config.yaml
n_layer: 10
n_kv_head: 1
init_std_up: 0.0265
Each number is 200 + 20 x the weight over its row's rms, rounded and kept within 0 to 999. Layers, rows and columns count from 0. The size before them is the row's rms in percent of the matrix's.

# layer 7 attention output (transposed), 256x128, rms 0.297, rows 1-12,33-44,65-76,97-108,128-140,160-171,192-203,224-235, columns 64-127
102,194,191,207,184,210,226,162,216,171,186,191,213,212,183,261,183,180,199,209,208,206,192,199,156,200,201,189,215,202,202,207,210,231,210,198,195,198,172,199,180,230,252,207,206,206,193,216,218,175,198,188,243,236,191,219,166,199,186,226,148,244,206,188,196
094,187,208,178,160,215,210,204,195,224,224,213,218,175,205,226,234,198,244,173,216,222,183,227,175,204,213,194,236,214,215,208,196,193,202,184,197,215,190,216,216,198,222,190,196,200,212,201,246,164,214,202,221,178,205,232,241,172,228,158,202,226,241,187,210
093,230,158,183,198,203,222,181,219,194,199,193,180,197,205,200,150,180,229,161,200,176,164,193,181,171,180,154,195,160,214,194,219,192,161,220,174,180,161,181,208,192,196,180,190,211,220,194,180,185,222,169,199,208,203,217,199,194,205,193,189,188,208,151,193
102,205,220,194,219,188,208,190,212,239,196,183,200,201,156,186,170,216,181,201,197,215,197,229,154,188,246,199,196,212,240,197,181,181,189,207,199,198,251,218,205,200,235,199,212,192,210,220,221,195,199,171,221,223,191,189,179,164,181,160,204,173,179,196,176
093,198,194,210,200,220,198,192,149,196,218,201,194,203,172,177,148,197,197,234,221,187,238,227,197,201,174,176,185,185,214,175,184,181,218,182,213,221,228,224,238,185,220,192,224,148,215,228,197,161,207,173,222,180,191,192,186,208,202,198,201,170,204,203,224
098,190,203,225,193,197,212,175,198,192,168,180,222,209,186,185,203,245,220,197,188,186,214,202,192,187,220,198,195,191,210,205,199,216,184,219,241,218,205,242,190,196,195,236,189,200,205,179,194,216,210,179,194,184,209,164,181,233,214,199,204,241,161,210,221
091,211,215,204,234,186,226,198,213,180,220,194,178,227,232,199,228,200,204,202,192,182,193,178,215,224,187,196,189,196,193,188,225,251,178,193,179,235,186,195,182,203,207,230,188,199,180,210,225,228,211,184,193,190,173,170,185,203,179,227,195,201,206,219,184
095,194,192,199,214,184,224,159,155,226,181,182,234,234,219,201,196,182,185,176,172,225,208,197,178,216,177,211,199,205,205,249,210,213,183,225,233,242,201,202,189,198,203,201,191,192,194,183,183,219,184,203,199,181,207,212,189,212,195,189,192,189,195,217,180
089,209,219,193,240,216,259,225,197,203,214,201,210,215,188,219,196,171,222,219,150,181,246,205,205,197,197,230,214,221,183,199,217,216,209,172,234,201,225,246,182,191,172,223,207,191,199,182,190,207,179,206,214,172,165,188,175,218,194,206,217,199,198,208,200
098,222,206,221,209,199,232,168,250,202,154,177,197,206,194,227,207,237,188,199,196,190,193,172,198,157,200,183,194,188,177,189,219,196,206,169,186,221,224,173,175,202,218,238,187,219,186,159,171,224,170,214,229,208,183,183,189,211,187,165,186,220,207,219,189
103,206,209,177,218,179,188,201,254,210,179,208,229,210,214,173,191,170,226,207,204,185,233,198,177,168,213,214,217,189,220,212,166,206,175,182,194,186,206,210,183,186,170,189,218,185,181,204,183,193,211,203,158,202,232,193,183,231,195,224,232,187,207,208,224
103,200,213,182,160,226,206,206,175,218,216,229,192,231,205,212,184,177,210,186,189,186,183,200,193,215,187,195,194,185,204,181,187,199,205,194,213,209,197,153,189,229,177,224,244,169,187,195,207,185,173,225,231,204,190,232,164,194,175,256,224,201,189,174,238
137,209,216,185,213,175,171,225,189,216,195,222,184,170,201,215,183,213,180,184,195,212,214,172,221,180,220,195,195,185,190,170,178,194,188,207,179,223,232,219,195,209,139,186,212,172,173,209,205,239,198,215,189,188,191,152,223,189,210,184,230,174,216,191,238
115,228,221,195,209,187,206,194,186,163,161,185,196,217,193,211,163,191,182,186,180,176,197,211,208,235,176,182,180,225,167,186,178,174,232,212,215,210,216,189,183,192,181,209,229,200,179,171,173,193,149,200,165,186,220,177,214,215,212,225,207,167,234,179,185
131,203,217,199,218,193,157,211,179,196,205,184,214,211,182,207,220,205,193,222,233,193,235,215,205,237,200,223,243,230,203,194,190,220,180,191,234,201,234,208,200,209,215,165,204,189,179,205,221,191,204,213,175,189,191,187,196,219,220,201,210,231,184,202,209
131,205,179,199,181,209,229,220,180,175,206,231,217,210,230,267,216,242,201,179,205,213,198,229,203,215,175,201,203,187,156,212,210,201,188,197,216,211,193,186,166,193,180,203,216,207,226,178,202,161,245,181,194,189,185,242,209,215,218,220,197,225,207,185,206
140,177,193,186,192,212,216,218,231,195,217,185,179,180,212,186,201,174,200,154,157,221,170,159,203,236,206,213,213,227,201,214,197,216,187,168,213,182,214,191,156,231,216,213,186,227,193,193,154,236,174,209,193,208,179,214,221,180,179,217,213,209,190,190,161
128,210,211,173,171,223,165,204,210,204,214,198,203,180,222,206,204,191,152,214,208,198,202,165,215,213,181,191,210,221,216,222,212,212,230,211,161,180,189,187,210,171,203,182,221,194,191,203,181,210,200,206,178,232,207,231,224,184,193,226,188,187,232,207,159
127,188,189,187,203,221,181,184,186,211,229,192,184,182,157,190,161,214,197,193,183,185,220,239,182,203,201,210,190,231,233,224,189,174,211,187,182,170,219,210,192,176,200,164,222,200,197,213,196,176,176,232,215,201,192,229,216,224,208,186,193,212,192,200,226
142,233,214,198,200,221,209,210,214,163,176,211,204,172,214,192,219,202,212,226,223,204,203,192,201,178,201,213,201,193,186,159,200,193,188,216,185,190,226,200,232,196,216,188,188,198,198,195,209,173,215,186,211,197,196,183,231,195,201,216,212,206,213,205,199
137,200,154,191,195,181,177,189,168,197,202,184,206,185,197,182,209,168,227,192,236,210,174,169,198,196,193,182,199,182,196,209,183,200,208,203,172,209,178,149,203,193,234,137,193,223,208,234,204,181,211,181,206,228,220,188,184,216,203,187,198,219,226,188,233
127,181,204,200,198,224,183,201,174,208,240,196,170,217,185,212,202,164,203,212,189,191,222,240,217,236,169,202,219,206,186,195,216,217,201,152,202,181,184,226,208,199,191,183,235,157,189,196,201,208,186,167,194,195,175,175,200,157,230,191,223,187,162,187,195
136,182,206,269,193,211,203,199,164,196,192,196,193,183,194,251,181,203,156,228,202,200,183,198,219,197,185,153,186,210,192,175,217,177,201,223,199,216,166,190,194,211,204,197,227,207,210,178,232,223,221,212,232,195,172,192,202,205,189,180,193,246,197,205,196
133,193,194,180,203,210,212,195,197,220,188,165,224,167,182,173,223,232,181,212,223,214,212,204,180,182,234,193,209,196,211,190,221,212,219,183,212,209,200,216,180,142,222,203,190,238,209,192,195,212,190,169,185,221,216,157,215,211,190,165,183,214,205,209,181
079,220,181,221,177,226,207,184,203,201,232,216,173,224,191,201,193,180,209,173,224,191,196,230,197,215,159,224,208,197,218,203,180,188,199,195,235,223,195,182,199,153,208,216,189,193,235,216,191,186,201,187,210,194,197,224,194,217,189,217,197,197,181,141,164
079,188,156,198,184,212,203,207,210,183,208,237,250,173,215,218,243,206,199,205,181,188,187,190,177,204,236,211,215,146,207,163,204,216,190,212,174,189,187,202,205,179,209,211,175,214,194,219,226,227,218,206,223,226,164,172,159,167,203,208,176,208,212,212,218
081,237,173,187,170,206,225,175,175,199,192,200,216,186,213,185,189,185,180,187,198,203,175,195,203,182,206,170,153,167,180,183,202,193,220,231,172,177,149,177,214,205,164,207,178,230,199,199,227,226,179,206,221,224,213,191,203,186,212,212,226,192,199,188,179
080,230,196,190,201,220,158,200,212,192,163,166,219,208,211,159,207,162,219,215,212,205,189,213,203,193,240,184,193,222,200,195,235,192,194,208,168,183,205,199,250,208,240,227,213,203,169,187,224,252,170,179,225,199,208,206,175,190,215,207,218,221,224,225,193
086,209,189,235,203,208,173,229,180,195,165,197,222,192,202,165,194,201,188,232,194,199,202,223,223,185,222,172,170,183,200,212,211,187,199,238,214,191,183,220,238,187,191,194,164,221,190,208,229,186,235,174,219,181,226,176,197,190,206,186,200,210,210,220,246
079,220,232,243,211,190,206,216,204,215,211,195,171,195,168,199,203,218,217,209,209,195,229,174,185,197,176,215,210,208,176,170,197,205,219,177,224,185,201,192,189,215,201,222,204,201,225,213,183,153,165,200,199,180,203,199,178,204,194,189,213,232,152,180,224
074,194,220,235,173,186,203,189,232,179,189,211,218,192,231,236,211,199,172,178,235,195,196,155,197,179,198,191,220,194,160,195,219,191,195,216,209,176,202,164,239,217,169,229,202,184,204,223,172,208,198,178,209,211,205,182,179,207,204,199,210,228,206,173,178
082,183,209,227,201,168,223,176,205,201,204,228,172,186,171,222,200,200,209,161,176,217,199,237,169,212,222,209,198,208,221,237,193,198,197,208,187,228,219,216,197,203,207,217,234,209,189,206,169,186,203,206,163,204,220,215,166,218,190,185,205,194,172,177,178
076,179,234,202,217,189,202,236,204,209,169,230,176,209,189,187,216,229,182,180,185,200,213,192,161,190,192,195,236,230,208,186,227,206,209,180,204,174,211,226,225,215,194,205,201,172,201,199,223,195,195,218,199,203,186,201,166,173,230,185,197,176,189,224,177
081,202,214,182,198,177,225,183,229,213,170,231,235,255,234,186,184,275,217,210,245,206,185,211,204,190,211,189,195,201,235,182,180,161,216,220,178,226,182,180,209,196,183,213,201,203,207,188,199,188,187,214,178,185,204,224,219,214,201,223,184,206,224,179,204
077,212,219,148,191,197,183,177,233,199,229,243,194,206,202,176,201,202,205,187,192,168,202,200,185,204,208,228,196,194,217,235,206,215,185,225,170,221,233,208,185,199,187,187,205,158,227,201,195,178,190,219,170,211,223,223,200,229,216,205,202,165,188,230,203
080,196,201,208,195,197,198,201,197,186,186,196,165,231,217,211,160,159,203,214,183,197,173,195,217,203,197,179,210,217,212,206,201,215,169,251,192,195,204,211,225,244,230,181,183,184,185,207,195,212,217,201,180,180,200,209,202,169,213,209,190,217,190,242,204
131,226,232,177,226,188,207,219,201,226,197,189,199,170,203,194,203,236,194,208,165,197,193,218,233,194,214,181,195,211,214,185,205,182,211,195,182,195,222,187,203,191,193,194,210,202,193,192,186,235,199,239,174,192,233,175,220,176,218,173,230,166,222,190,240
137,220,202,206,214,187,173,203,190,183,203,163,144,181,198,187,148,203,173,195,185,206,209,191,220,173,186,184,183,228,176,195,200,169,231,218,190,183,202,178,195,206,200,182,218,165,172,193,167,217,169,195,196,211,209,183,166,221,185,239,232,197,176,190,182
128,185,218,215,229,210,156,216,170,204,202,218,227,188,188,193,242,224,176,240,208,228,228,172,215,240,203,248,219,230,182,202,187,190,227,177,227,212,236,205,204,217,225,180,211,154,196,201,195,182,210,220,198,189,193,209,188,195,187,204,179,209,179,217,220
129,174,154,192,200,178,224,232,203,196,213,185,180,209,220,237,214,184,201,204,196,194,178,160,210,216,155,172,223,204,173,220,195,201,203,212,230,213,154,211,182,199,185,172,182,206,221,192,168,199,222,208,171,178,211,220,237,211,192,237,191,217,222,205,224
119,179,188,185,182,183,210,212,220,220,205,192,218,164,217,220,232,173,205,161,195,199,160,182,194,193,213,218,219,234,192,222,179,216,172,169,201,202,210,199,177,209,207,198,198,229,177,197,168,234,181,204,179,213,195,216,202,207,215,199,204,206,205,184,179
130,215,182,173,206,210,210,194,188,185,203,199,193,164,228,208,207,159,175,202,213,205,209,242,228,204,222,206,216,212,201,210,210,213,197,195,165,176,197,188,202,197,199,186,208,179,220,220,204,204,222,222,220,207,209,206,209,171,192,224,183,181,256,208,173
132,185,214,196,178,211,177,209,162,215,197,200,209,172,178,187,161,187,201,186,185,213,213,214,170,183,196,204,190,212,214,207,178,163,201,195,219,175,196,203,199,182,218,153,195,228,175,205,185,167,203,237,188,185,209,219,188,208,188,170,191,179,182,225,215
135,205,217,188,188,234,192,238,229,166,203,223,200,186,206,188,216,229,213,229,216,193,193,212,225,169,203,196,204,189,187,145,178,192,196,193,197,156,202,185,195,195,190,200,208,188,209,214,226,165,216,195,196,240,190,182,200,178,175,211,209,210,190,204,202
130,201,161,177,171,178,141,161,207,197,199,185,193,192,191,190,200,208,209,181,242,214,175,231,214,220,217,170,186,183,195,196,182,195,195,229,158,216,189,142,206,207,229,179,189,197,196,189,195,192,215,195,185,202,241,215,203,202,198,211,189,215,203,174,241
132,172,184,214,179,203,171,211,152,190,230,222,185,199,185,193,205,167,207,237,201,205,207,239,202,225,206,221,189,189,215,185,194,192,188,208,205,183,203,240,201,211,180,203,212,222,206,203,219,201,242,198,193,225,195,206,182,175,193,217,208,195,209,204,192
130,192,191,221,189,207,237,218,139,204,212,178,192,186,194,205,177,232,206,206,213,195,177,190,230,214,191,165,187,201,176,174,188,201,199,182,207,209,162,182,213,196,214,205,196,219,194,177,224,207,185,206,247,177,198,195,240,188,194,183,167,232,195,185,196
134,201,184,211,226,190,216,193,234,211,198,185,221,162,226,155,221,207,204,213,199,204,232,177,207,182,204,212,198,201,182,201,215,197,205,175,194,214,193,215,208,163,202,194,186,246,217,199,193,186,177,175,181,214,204,173,224,242,229,161,202,170,202,205,163
093,193,212,196,202,219,191,232,192,178,209,215,224,191,208,192,203,216,161,186,235,225,158,228,189,194,203,183,187,186,198,188,187,205,192,190,184,195,194,213,232,180,208,183,163,216,177,176,197,220,219,181,153,170,170,163,226,221,190,218,197,190,209,145,208
084,180,183,196,201,198,187,200,218,191,208,179,191,192,200,187,239,220,216,222,181,197,185,192,143,188,193,225,201,200,226,216,196,215,187,195,215,211,195,224,214,184,218,202,167,210,200,194,185,187,194,183,180,203,200,243,181,195,199,210,190,198,167,206,169
085,198,198,200,220,189,193,194,203,251,216,184,186,195,193,173,209,214,203,218,211,165,201,192,181,196,196,188,201,196,189,222,186,224,162,205,239,175,193,203,216,195,217,183,209,200,222,189,214,204,211,193,210,212,196,208,183,187,190,170,181,165,181,225,221
090,178,184,188,189,185,209,204,222,232,185,218,214,219,199,234,209,203,206,173,181,234,183,179,210,179,211,188,192,210,187,212,195,179,228,164,181,218,208,197,198,200,194,252,219,194,187,195,192,194,212,186,222,217,196,189,192,220,158,190,166,186,223,240,220
092,201,216,219,195,188,141,194,201,164,217,194,199,177,212,148,197,189,202,233,207,214,201,176,159,189,216,245,226,180,204,201,195,225,212,200,210,183,179,218,201,197,167,200,182,156,172,221,219,209,191,197,182,231,197,167,205,202,192,192,191,202,205,214,176
085,229,198,219,227,152,180,186,185,201,196,204,197,223,217,205,225,250,184,216,204,182,257,183,182,179,185,200,191,195,199,184,208,198,213,231,169,187,175,178,212,173,174,198,217,191,222,169,253,220,218,216,217,208,183,223,207,207,206,164,185,198,208,185,194
093,164,187,215,237,192,209,195,209,201,236,210,179,252,171,195,163,218,211,165,214,212,188,212,189,222,200,219,209,178,183,190,189,182,210,181,221,205,169,186,167,198,231,197,176,204,178,186,221,191,221,219,205,167,176,213,211,181,190,174,180,180,227,207,198
103,210,189,239,200,198,194,216,175,197,171,207,223,221,221,174,261,177,202,238,221,227,200,225,234,182,211,179,206,172,200,199,222,231,212,203,236,221,187,195,213,212,215,219,196,203,217,169,189,207,221,183,202,196,216,206,196,187,209,215,220,206,186,207,206
100,174,160,208,193,205,164,185,217,234,208,208,188,218,206,223,164,189,177,189,218,173,186,225,234,210,221,167,207,176,202,208,198,161,224,200,221,187,172,208,190,208,206,208,185,224,229,197,193,233,208,222,204,158,218,222,216,212,223,186,187,193,212,182,212
093,205,211,207,203,221,215,180,229,192,233,222,201,195,216,256,171,228,184,199,161,198,181,218,183,187,210,209,218,204,198,189,185,177,207,222,211,220,216,230,211,223,189,243,229,232,213,200,229,233,179,194,189,203,197,169,201,169,195,181,204,158,174,188,185
100,226,182,190,190,177,175,208,185,183,165,205,231,177,216,185,207,204,210,196,195,206,192,134,181,212,214,224,193,187,222,216,196,227,217,230,208,195,207,211,187,188,248,189,195,211,204,192,196,196,195,198,203,203,216,210,178,234,233,213,231,182,214,185,212
085,199,195,189,204,204,178,229,213,230,211,205,202,220,210,174,202,210,211,190,194,239,222,195,227,208,224,225,234,205,194,219,176,178,253,209,204,200,231,208,234,192,203,200,187,188,176,221,194,190,181,201,191,228,233,201,181,210,205,212,198,178,206,196,157
079,191,213,224,227,172,165,194,212,173,224,227,229,202,202,238,189,214,175,205,192,188,178,198,214,215,184,211,212,180,207,230,164,200,201,227,213,173,185,206,213,220,175,180,187,192,188,210,191,197,206,196,211,191,228,217,227,200,181,185,223,175,203,215,194
079,185,163,240,232,160,180,207,217,220,202,181,182,161,213,195,228,188,227,244,178,184,219,227,205,219,200,180,227,189,162,199,200,207,195,194,204,217,187,173,161,189,185,210,194,185,193,235,224,209,180,219,225,193,212,244,178,184,186,185,222,198,205,211,174
084,211,233,234,205,194,218,224,213,221,196,209,192,181,213,194,179,232,152,187,215,211,202,209,245,205,213,181,199,205,187,182,221,171,219,191,183,209,212,162,198,209,166,189,210,198,193,204,185,215,182,241,171,177,223,179,206,187,207,169,213,165,194,196,243
088,194,190,211,219,180,199,208,181,154,171,165,190,213,195,174,175,196,189,215,204,207,197,176,210,172,187,199,157,217,166,182,212,165,233,202,187,216,218,193,172,221,204,212,182,192,182,193,182,197,191,200,177,212,167,193,156,225,191,253,215,195,207,190,155
085,192,233,205,234,181,186,209,171,181,208,206,227,167,183,182,239,225,198,215,205,230,236,186,217,217,174,232,204,228,200,197,179,208,193,194,227,203,208,189,179,218,222,186,193,140,212,177,190,160,181,216,179,195,184,222,195,190,184,203,201,227,173,202,211
081,208,181,206,168,196,234,213,190,177,201,202,199,208,237,198,222,198,189,192,168,188,194,172,213,213,181,171,199,211,166,201,224,216,185,226,201,210,189,193,191,190,181,184,176,184,207,197,178,211,230,185,200,190,210,210,209,261,203,229,199,215,226,202,229
079,197,211,170,186,196,210,219,262,210,188,198,208,175,226,235,220,168,191,168,192,218,151,236,201,218,204,235,209,203,191,213,166,220,179,185,216,209,199,206,192,232,185,212,187,222,172,214,183,211,196,207,159,232,194,198,176,213,191,218,240,208,178,196,213
081,232,191,149,208,211,212,182,211,188,214,194,231,186,234,212,177,163,164,176,196,194,212,208,225,187,241,182,226,208,216,217,209,216,227,199,171,190,201,208,202,228,174,179,225,186,229,197,205,222,196,201,209,225,208,225,217,175,193,212,170,189,241,212,215
085,185,214,184,179,201,164,211,194,222,201,204,205,171,201,191,175,190,189,179,180,207,232,163,191,201,204,197,184,196,199,200,195,164,222,182,212,180,202,228,197,216,186,178,191,225,172,224,215,188,194,236,171,219,211,243,184,199,202,173,197,193,204,224,229
079,212,219,181,202,218,211,234,218,164,200,200,198,181,199,185,223,223,224,240,196,219,183,174,207,168,206,209,197,202,185,164,204,195,190,189,212,150,207,178,195,202,214,169,188,211,209,200,190,153,204,214,207,239,196,168,191,183,177,195,193,216,201,211,196
081,179,158,189,185,177,165,175,196,210,177,180,211,183,182,177,221,210,211,192,237,201,186,213,195,174,187,182,175,192,184,205,212,196,201,193,159,215,184,155,205,208,225,169,202,218,208,207,194,197,227,194,211,182,218,228,181,213,219,209,199,224,201,201,226
081,148,187,189,203,225,201,177,161,197,254,244,196,184,204,190,191,171,204,231,161,215,206,200,196,213,197,239,205,191,194,181,203,217,197,209,208,192,166,219,199,196,181,168,222,194,220,205,199,199,223,208,207,182,204,172,204,174,215,214,188,200,187,193,196
093,185,184,234,189,214,222,209,155,184,198,154,172,187,165,210,183,220,210,216,228,187,161,163,214,221,188,194,179,191,177,186,206,194,188,175,184,199,177,182,218,187,181,212,175,236,197,172,209,219,168,199,219,181,196,189,210,169,201,181,182,209,190,159,192
098,229,214,175,218,232,245,191,205,195,205,205,215,217,232,197,206,234,196,200,209,202,165,171,196,182,192,200,182,186,237,224,194,153,201,199,199,180,191,222,186,208,230,169,213,232,218,158,176,186,222,195,148,204,167,181,200,197,201,202,207,208,189,206,206
098,174,183,217,206,191,211,189,189,175,212,207,225,210,214,167,213,184,229,214,225,190,182,207,188,214,203,229,209,201,180,240,186,236,198,242,219,170,206,209,206,217,207,208,189,207,211,178,229,188,209,164,192,206,171,226,198,211,161,204,195,219,187,227,191
084,189,208,229,190,200,190,224,239,237,182,219,216,209,210,187,232,178,205,238,180,213,199,215,173,188,222,237,189,178,200,202,200,239,162,174,208,210,198,225,217,187,207,217,183,208,221,205,212,203,247,208,195,208,220,230,214,196,188,149,180,216,167,230,220
092,195,188,220,191,208,228,198,254,207,197,180,171,198,235,204,185,198,211,194,170,189,161,204,184,175,223,189,158,188,199,211,201,235,202,221,177,201,223,207,201,188,186,233,215,240,197,221,229,254,179,199,206,215,222,194,216,193,188,206,218,183,217,205,190
090,184,240,220,200,203,179,155,205,225,234,212,197,174,175,172,210,194,207,219,201,174,222,256,207,180,224,239,178,192,236,185,202,202,182,175,189,190,194,199,178,200,209,225,206,223,190,212,192,199,168,211,207,205,195,151,185,176,196,187,198,182,201,209,203
091,207,206,204,209,220,199,171,197,185,204,217,185,235,179,207,190,249,209,237,233,186,237,174,200,186,217,187,172,161,210,166,221,186,221,201,172,220,180,196,201,179,193,211,212,171,216,205,238,168,219,232,212,191,198,191,210,205,192,192,195,194,206,209,194
087,220,192,203,217,189,220,199,203,183,155,203,199,209,193,206,176,211,218,218,193,199,181,224,166,197,192,212,151,215,236,172,184,179,164,209,199,226,213,196,182,196,196,190,193,227,191,220,205,216,196,188,195,205,186,195,180,207,231,162,205,197,190,182,220
091,198,191,179,204,205,236,190,226,214,204,214,182,229,204,194,199,196,208,198,219,178,194,160,220,211,217,196,217,178,199,199,205,219,213,214,197,235,215,203,214,223,213,231,171,180,228,189,201,218,207,180,216,208,213,165,205,184,199,203,213,171,209,189,166
088,194,175,211,196,200,182,190,177,229,228,172,184,196,169,192,166,206,190,179,163,200,222,181,184,222,177,222,205,192,214,236,223,213,211,185,189,220,171,215,216,207,192,199,203,194,182,191,171,246,179,217,195,180,196,196,191,194,198,203,204,203,210,192,214
107,211,252,241,206,233,220,206,216,181,222,217,176,210,213,173,183,239,196,216,177,195,195,162,191,240,190,221,205,210,219,190,193,212,191,199,237,161,189,236,214,166,181,248,187,196,200,186,202,203,212,201,191,199,170,185,234,219,174,224,194,197,204,201,188
092,217,190,176,217,173,198,225,213,189,190,178,196,177,211,185,199,220,203,175,200,200,176,164,197,191,205,177,213,224,174,201,171,218,191,237,233,200,216,154,222,186,234,197,186,194,227,210,205,205,201,210,205,191,210,216,196,233,203,205,189,199,204,199,201
087,216,199,169,217,186,215,190,228,197,173,227,209,205,198,197,247,192,202,161,168,222,222,199,172,197,185,204,184,204,208,232,209,195,204,204,226,201,231,227,216,203,223,232,195,212,206,201,167,202,207,192,190,215,183,184,203,188,190,209,214,164,180,200,229
061,205,202,163,198,230,169,190,200,242,194,193,195,241,183,190,199,217,188,194,212,182,198,180,194,202,181,210,212,221,199,215,201,215,198,189,186,206,200,192,210,194,231,185,234,187,175,211,197,190,199,204,220,198,214,226,174,192,207,199,145,215,199,178,164
075,186,185,177,201,233,189,189,185,208,180,217,190,209,210,164,197,157,216,202,216,177,211,203,223,205,174,207,174,226,203,203,235,189,165,175,192,189,186,202,224,203,214,179,191,215,217,196,193,146,211,196,222,180,201,203,216,225,213,208,209,198,197,246,184
087,174,207,192,202,210,220,192,185,203,216,211,223,233,206,215,213,225,203,189,224,217,223,146,232,207,202,202,223,185,245,221,223,199,198,184,194,203,209,186,207,222,169,175,193,241,242,221,196,190,216,197,209,182,186,203,233,210,184,184,204,204,174,201,213
066,185,229,172,169,182,231,204,222,190,198,188,139,222,197,214,170,183,199,196,199,179,238,214,207,177,215,184,213,191,241,205,218,192,188,218,186,217,174,220,179,183,201,204,189,222,216,191,170,211,199,178,202,172,181,199,205,201,239,203,202,172,220,190,182
079,225,222,209,199,218,200,179,227,185,170,200,200,211,176,204,201,185,214,166,219,205,210,206,260,194,170,184,162,214,237,179,158,178,220,177,187,208,213,176,230,190,194,214,187,220,199,191,198,204,198,231,185,202,227,197,201,201,221,184,216,169,181,169,193
072,217,243,181,202,197,218,189,200,197,202,179,199,224,192,222,192,207,218,201,211,203,189,213,215,211,195,214,230,190,191,183,209,211,217,242,201,184,196,192,212,200,208,198,211,197,214,187,216,206,205,187,193,199,221,195,185,186,233,214,156,207,202,198,217
081,164,209,207,193,190,196,220,194,234,175,230,209,213,196,208,231,181,231,197,169,193,189,219,204,225,176,172,187,181,185,196,181,179,174,206,218,232,223,204,231,217,195,203,199,218,188,181,197,186,183,200,216,199,195,194,222,245,218,181,228,211,173,218,214
068,209,176,178,186,180,224,223,213,190,189,180,204,205,206,221,181,231,213,212,199,227,157,216,186,218,203,216,219,202,178,169,167,222,197,225,187,211,217,201,188,209,191,218,229,188,209,202,224,219,183,174,198,203,203,212,206,174,229,211,166,218,221,175,215
069,172,195,165,210,161,218,212,170,211,207,162,205,220,214,196,216,181,182,192,213,192,221,160,210,199,215,186,190,240,209,200,195,239,228,177,175,226,178,221,192,196,177,185,194,208,173,229,246,202,187,180,203,203,182,193,231,220,241,188,220,191,192,201,230
075,179,223,209,209,187,236,200,168,228,195,181,215,204,199,248,213,167,196,208,198,223,230,213,217,166,168,214,186,158,184,219,201,209,191,210,222,218,210,193,171,214,161,206,198,203,164,194,179,236,165,220,226,191,204,194,236,199,213,208,198,199,170,216,170
078,195,206,208,222,230,209,219,214,200,210,172,200,165,202,188,227,188,186,180,216,231,219,218,216,182,189,176,202,171,188,242,221,191,214,190,187,205,180,196,206,219,143,177,197,196,198,237,217,198,196,188,171,188,234,200,223,216,151,166,202,212,171,215,225
073,191,212,186,205,212,187,167,220,178,211,225,169,188,211,191,202,195,212,202,196,172,189,156,191,215,236,251,205,206,212,163,234,225,178,200,220,173,225,185,179,221,187,186,176,190,215,219,190,182,197,172,194,209,156,199,176,165,185,210,214,180,200,209,230
# layer 7 attention value, 32x128, rms 0.378, rows 1-12, columns 64-127
103,176,229,187,181,209,211,195,205,202,172,139,212,218,191,217,224,203,181,193,211,181,163,199,231,206,175,211,187,183,203,197,247,199,225,179,177,166,164,193,228,214,217,197,238,220,211,169,212,194,187,216,184,173,209,176,190,209,227,196,193,214,213,152,226
094,201,231,157,216,172,220,219,184,158,184,207,219,225,184,198,223,169,226,173,214,222,189,205,201,226,176,226,189,205,212,192,226,196,195,184,194,203,242,200,226,195,170,222,186,179,208,219,173,220,197,206,226,199,181,181,168,235,212,212,197,251,184,184,204
099,208,192,185,199,208,209,206,175,178,222,207,177,208,235,185,186,202,195,182,192,183,237,201,223,208,174,201,204,222,179,191,235,187,196,202,201,210,209,188,179,173,227,203,203,216,243,171,182,205,202,210,222,170,193,215,207,204,182,193,207,203,202,166,186
094,195,207,203,197,221,180,201,216,203,173,212,213,202,167,196,196,208,174,203,210,187,220,213,190,221,224,185,198,194,203,184,195,206,183,206,191,148,212,227,220,205,226,188,167,197,224,188,190,238,186,224,222,159,215,189,183,173,165,193,187,241,216,191,241
100,238,210,179,194,214,203,193,193,214,189,221,202,235,194,242,214,154,209,214,171,227,213,209,207,222,213,195,202,183,216,225,185,183,187,198,220,173,192,192,230,173,197,234,180,184,181,206,202,209,209,175,224,266,214,210,210,200,214,209,207,180,206,173,222
098,230,177,227,198,221,193,220,178,207,181,219,231,206,202,221,202,197,240,165,178,195,204,197,171,197,219,231,186,202,200,212,184,206,199,219,178,228,210,255,207,202,187,186,176,245,197,187,204,200,191,207,185,184,197,200,189,178,199,188,238,231,189,223,226
103,205,222,211,210,225,208,201,202,208,218,188,198,201,238,214,156,212,202,186,167,232,194,186,209,229,191,189,204,168,190,186,206,209,203,162,204,185,232,192,172,204,226,225,211,206,195,191,225,235,190,192,194,201,202,167,214,205,207,219,190,220,202,215,202
107,204,242,234,180,201,185,188,225,231,187,186,207,195,191,188,214,213,240,192,186,208,217,193,210,174,175,190,189,243,223,184,172,210,228,197,167,213,154,194,169,213,220,185,194,204,164,193,217,212,169,185,178,197,153,207,197,195,187,197,202,196,203,188,201
104,167,194,197,204,168,204,216,231,212,173,225,183,179,193,227,197,237,210,214,171,157,184,215,216,211,244,233,161,205,180,232,218,191,215,184,228,240,201,208,172,225,183,216,187,202,199,227,175,200,183,181,228,185,178,238,212,200,213,234,179,224,203,209,206
094,190,192,152,213,226,211,191,207,153,215,205,217,215,193,190,214,201,157,205,192,228,205,208,182,189,181,169,160,234,191,221,199,187,188,206,230,234,184,193,171,185,179,184,179,216,187,192,233,228,212,207,175,189,197,188,190,180,181,143,208,219,201,195,247
101,186,186,191,181,245,225,194,201,168,208,170,217,184,206,205,203,220,197,227,195,181,188,187,168,175,202,235,173,207,204,211,199,218,213,211,182,179,215,181,204,202,163,201,164,199,225,220,194,182,205,184,208,202,241,188,148,213,180,193,146,194,201,174,199
103,204,184,221,182,175,212,221,188,225,171,221,184,219,186,221,206,193,178,191,128,205,187,198,168,196,193,151,230,194,208,204,208,205,191,226,183,222,217,172,175,203,210,198,206,161,205,170,223,185,203,226,217,191,214,201,167,214,212,190,184,238,197,187,200